Weights of a small GPT-style language model, trained from scratch on English Wikipedia.
Size: 13 layers, width 256, 4 heads of 64 (1 for keys and values), MLP 704 SwiGLU, vocabulary 3257, 10.9M parameters.
Each number is 500 + 25 x the weight over its row's rms, rounded and kept within 0 to 999. Layers, rows and columns count from 0. Numbers have three digits each. The size before them is the row's rms in percent of the matrix's.

# layer 8 attention value, 64x256, rms 0.0913, rows 0-63, columns 0-63
100:471482475484494513497514534523523538506483485568499484497521520486481473502494478490505456472440519470510521510506557482481534504488526499508477472537483503493503526502524436510540543510504469
107:488507499485493497472538526495479499544505518488489495482501480457458494507491511491516508500529487539523545513512486537518535501505468536520493506537497493499492479483505501508481493554484525
101:499522486502465506485496507512435490509499484434525507519530479503480508479518500509511510492519537515521508533456492505512505509537523472499489462479509513445507496506498494497501465520478447
098:520473503482490512476478511449499444466460510510486493499470519486483478543471504489521487508464478510523504465474471517506494510481459462509523534495512484492470455508521480476482480476454480
100:511470500538506512482499494490478456487490520488507473508513564524501506532460479474483507471494499534532475503507489502525508482518531514487510457496486507459493570458493452524478539502487474
107:523528523484500516517505488499560499471498492532513476510516438496484434475493509475495523475491489490471489505552520532538518509476494503548478496499513470492524501503504546526478472547535494
101:483473497499506478510508521444519470495530482493526551500486511510492497480531436483507481479529506491503510460490486508517528488524465520456481501474493502458463527510498550473504487458465466
097:482494464479492488478469533493437493516509519504475487541456483541508488459495491480500487469503483530509500499479509466467467496494510458514498513474477507482523514540504493495500438516513520
094:484472507539501545518519502510511484515527515553515502513491471522507502483475524494496424477494509483497480496453505487488514529485549536499549523522533493473501453521498529469449506510490511
099:467512459518471467487482515492478486530520482481476529484480489523500546503495501504500507525527521472524465465477496510534549523523515518533477487485498475484520508458480498532530494496466492
096:506497512500481494441517500504485502483532499526501480504471483472472455495448481528499510522455495536509480459565484523467474543536505474508469471515554499496493507512496531488490501546527479
099:500527517518516495496464495488503532496502504474503513488498489481499466479509459468447507484479470509455508473543534486500465539528503523513470470496517511472516443521493478503538487509487537
103:486512536482512516513484551533468461497495519513486516519498565516526508468497458545522531481527490562473510505500512496520498516466508506493515483451497532510488535453481457460475552490463473
099:497493490514500480506503453515497537529489505544496499494495532488468542501511506513515500480475473501484435477461474464505493528524531499486490530504486482483508472475508478516436495501494489
100:471472527516504488525484487499465525506501524522518464490492516506445534501522454489512517498534492482545556550476491522456462504483528497530486516459518534510470496492508508493492500463476513
104:500481502466465495517496499503483586547484479514499528508509512505469452436477489483498496529502509515500530565454507526509470499502519510539452521484505505478501532500532478484486490480454524
098:517478546521473484504467509477516551482492501528488504489515522498498498482492461573521498485487515531469536513500465572501455456468470472517533515513526540526515524504513491523487509449526468
103:501521492454517525504510490508558513496515512529508483492554458482539550527498502516482526525567510487514543498505517477485514491479503487527489488537497516503495539521458488489508490457416477
105:490516457487505509502490533515498497485491478467513516501533464499520514490500523511482526501459494480514505517490484555490490500471466523497499514511528489441526462543528510481481460485477511
100:483533499499505514495504483482452529496516512499465518482518551505518490511480541506517558516520510493500565525479518451453500473497480507463512516493514490494508526561524512551502504478521480
100:510503523491502518519511545505497511465518531500474486514436495455497473473472497470493482514520506493514536466503524536479493524547521475492497511494471513496525504529505458502478494477488477
102:527495477511480496501506521517486523506478512469482518530520521521472508501497519497543521487549504493517504470506502508435522517530442512520517508505518488536493455437446490550525528488429491
099:523537546474524514517519488528564487500505469497502514499571508523495520484486470481493521484500503482509519446491504548475450522500529471434488497478479536528521513539543470484465532495529502
100:476494559479487492507489494483507505510505489561500518480507519499528543498526470495531465472517508530531489451497526428538508511523431508502490485451466496522494463488561493460481425552506504
097:496494463500489471477513514492480492489521510503501515525477537479488490472492504555477507581496505505526473455555500496533506511487507488490502497514464484523515507461480481480451502500470521
104:484518463464523517539460500512460479460512501571490496475488484527470473502466483450526505487484487510518480514515474485499499523484482437470518510560504481496475533514471490546477476511498517
101:509530511525501510532494453500487486523521495484517476538495532503528559485523467457487506508509495477517540504523482485508494467514426498507511522486489510481473535477476516543478524499459481
102:507533509521495521503476488500497506493523488543497514475550500493547498527521478514533489493532490498540497491514487538513511456514470496499476526500490459524520496502511526548458523516504477
104:503529464496502519530513504480574517508499515509490520526485488494458523533459497495463518538574530500505468479522545466461509534500490474478512496468506485464527504527513462481520498520505502
098:512487508532490522496514451490502484501489492513485490485530504523525512483538491509506507524449501462556476506519509499509510522483545478513510485525449483510487483482512527505566471471522487
098:473507520546504504490466514490435504536532514474474464465488498479521530515459494459506527523487496489538488550506510487471502482499507500497453529488502494509527511492518482528527541518549516
100:533511475546522495470487498543486469516482475480517479460478512522477441502457516511492462482502492519549498493477479463505505485491507521490500538493506545518509469509526485555481508505507510
093:507515487449504497487514487512510495502493507476538509523487458540508557491499478487544469485468484502493489492561511450497511471500502519505520502477481492527503535503514438460502437477513554
106:485501553500495497503494507487455517509502489515507501506502523495529455452510503484505484566477481477542456497490460515498488539477462483515524498534461494492481524505505502462521499543512505
102:486487477520494525460508509515533493506526522497472481494540505507535512464498491484479479493449500475488466525531502549483514527508483512512521497490485527515511471467539507469509505441480479
099:544479540548509486502492493494524495468486507508493505465537506478471463467536476487532506521527501490492476513503521517489459514558511471491474482461520502524476502520490523510473500519466538
102:489485505542533492501511463463502493570523494496494531490500476480497483533510517529518495482512507502502532472510481527453511517478506531523512474537489495472516505518491494547544504534512475
105:505501503506501512518510488505477436468482504498529504477457497523485463464470533520536519514522534453481464560443488483518471492488532489531481486498529509462526451479520533458503521510503480
104:509495520510534523497530507473485490489515485525455526523539515490506562444484497499517479506527470454554423545463486546468488471506582505508504491524525498502513508506518531488506475454483539
099:497503496494536470510463481493520487530523502542468523473504503484525510506479535529533495506545505559463512545430483508524499498495467487502513451497484544506501446519431542484520506524550492
097:532487495477499517511524499503490511530458523503509474514480511502467509512494537508481493529539514483508467468497484464572469538516478518523497449503475500487514481557517440499476526500484505
099:483488502481502524532499565505524485487517503472501495525482491508463469460524518506500500511538486425494468511520482476485479502521534468447523522535542474512512500465505532554499528533489485
102:496492547497517485502496532503510532493463486539472527517477450521490491516551481503491471501498524543492489535457445515526479483544505474516510495471491497526495500509524517500528583515507562
101:502522481563487507530500484526527525532526488445505529471466509498531514521477500510468504482534474514470522497468520496532493507497483510501484509508450534522495525511527468454541472509481528
097:488509440516504500531520492460486486523504502537517519494490516482446492511506447518453481520468515512527471532507463460470464535533459496499520491445483487511522471534515475474538484518492471
097:499527498491534495495506470482478509519514510484491507531544582523518488480479483506486513528483495468548464497476484463494497473515543470499506492496475519509508490496465490507476490499459506
099:535501491496501509508489490532538498502481488471483509496484521493541521550454469524517502516584505491510456479540491511477473472521472529494468485509507481483504540490499512474478497492457458
102:491488546484520532471518541521520516491477497514504548538482537510490569468511534450522497495540498559477508463517519493468517489506508489512555510476489477469466447506476509483471495477529541
094:515523492453506499507500520536506439509483521500493533493521447498556470473485478495513516494472506492501528536449468459521493495505531512512518470498499510547497476493521507558482503501506470
102:484547502502482501505489488508486515508511531445506508502495521511509487524440512493474501515530528442518494527504502485495492517521506517527502497461506519469480495485516468501483488465491513
098:494493465495462508475513509505536517467477488513466488508542459494509505521454496467497481502468490474506518494486515453511483473493495500525518488546533501455524554526485534508462458497451523
096:508509513475482505472484517502486543462535498491498511515533490459515452513475501530511484503553519486494470490464496499495510481515533494437487524493531490485463491563521516483477442461501538
098:508467521513493496548510496479487456512478497498491490491490497475519518478478523509436496469509511497503478523543458506535464509510497531490515450478488511528472478527485506505546458519500542
098:518459506504533512488495477499454513464498502499529551509447509530489503523492483478486496523501521455515498498527520534524480488493492525504469468514500472553495475514495459453480458467545487
104:488500508495512497486496506481450506491511503464512487466535460496507521542488518496531501487471542527503500454498444514538501530473506490510527464503522476479497534494498497504451482534479512
097:496494543534515493525484525542511507503489492513499489520519554496502515469491510514510460478491490512557507532520506528545521525449491523490501490516528445494523490502471495520567472495506495
098:473524452490516515514502505464446524488487492505475509508536510529485535496514513462484528525484519493466496490460484510481495483498452515503480498487444477538521543498419525509503497543486473
100:516510533486483507538507502525514527508494507527490505531473508514525538482523491518475515507473509513519527533504485518521505518530489535497513514506459508526463482537502543487493516509527500
096:496536490530525491477489521495545517489483513500499501490482483525525458527535498533497526485483480519520511505517529492500533516483497476498500534448491472489492527493497559490527539503499491
095:498513538508483499529521504519458470464527486524497476479546448483499494530487491489553495493513466506476475494521510500512508489453480524499522464503504480487494508476500510454481530477500504
100:506516509506501505514497516496469479480498508448520486490511481494537511529531496472521472486501525555500473520467502501484522502522496489521516496521529504486487501511510513548490516496520493
099:487503493475496520456514485536510479509505482473492498482513472483468435523489503494536532522461498485530484515504509483514510494512486483505502498489549480512524465497509479546543519495560511
101:502495503492487491487493486484527520491495525456491519484503511516435478508526504462501529508495507492519470484500518519518499489474481510521481528506573555509501461518554562469449477480519512
097:486481530485490484489528502484503524499513482490506476529480536527486518539499456522477454475476516496507494534466510476489458526451485540565478506535502513523536451538484525505480498528539551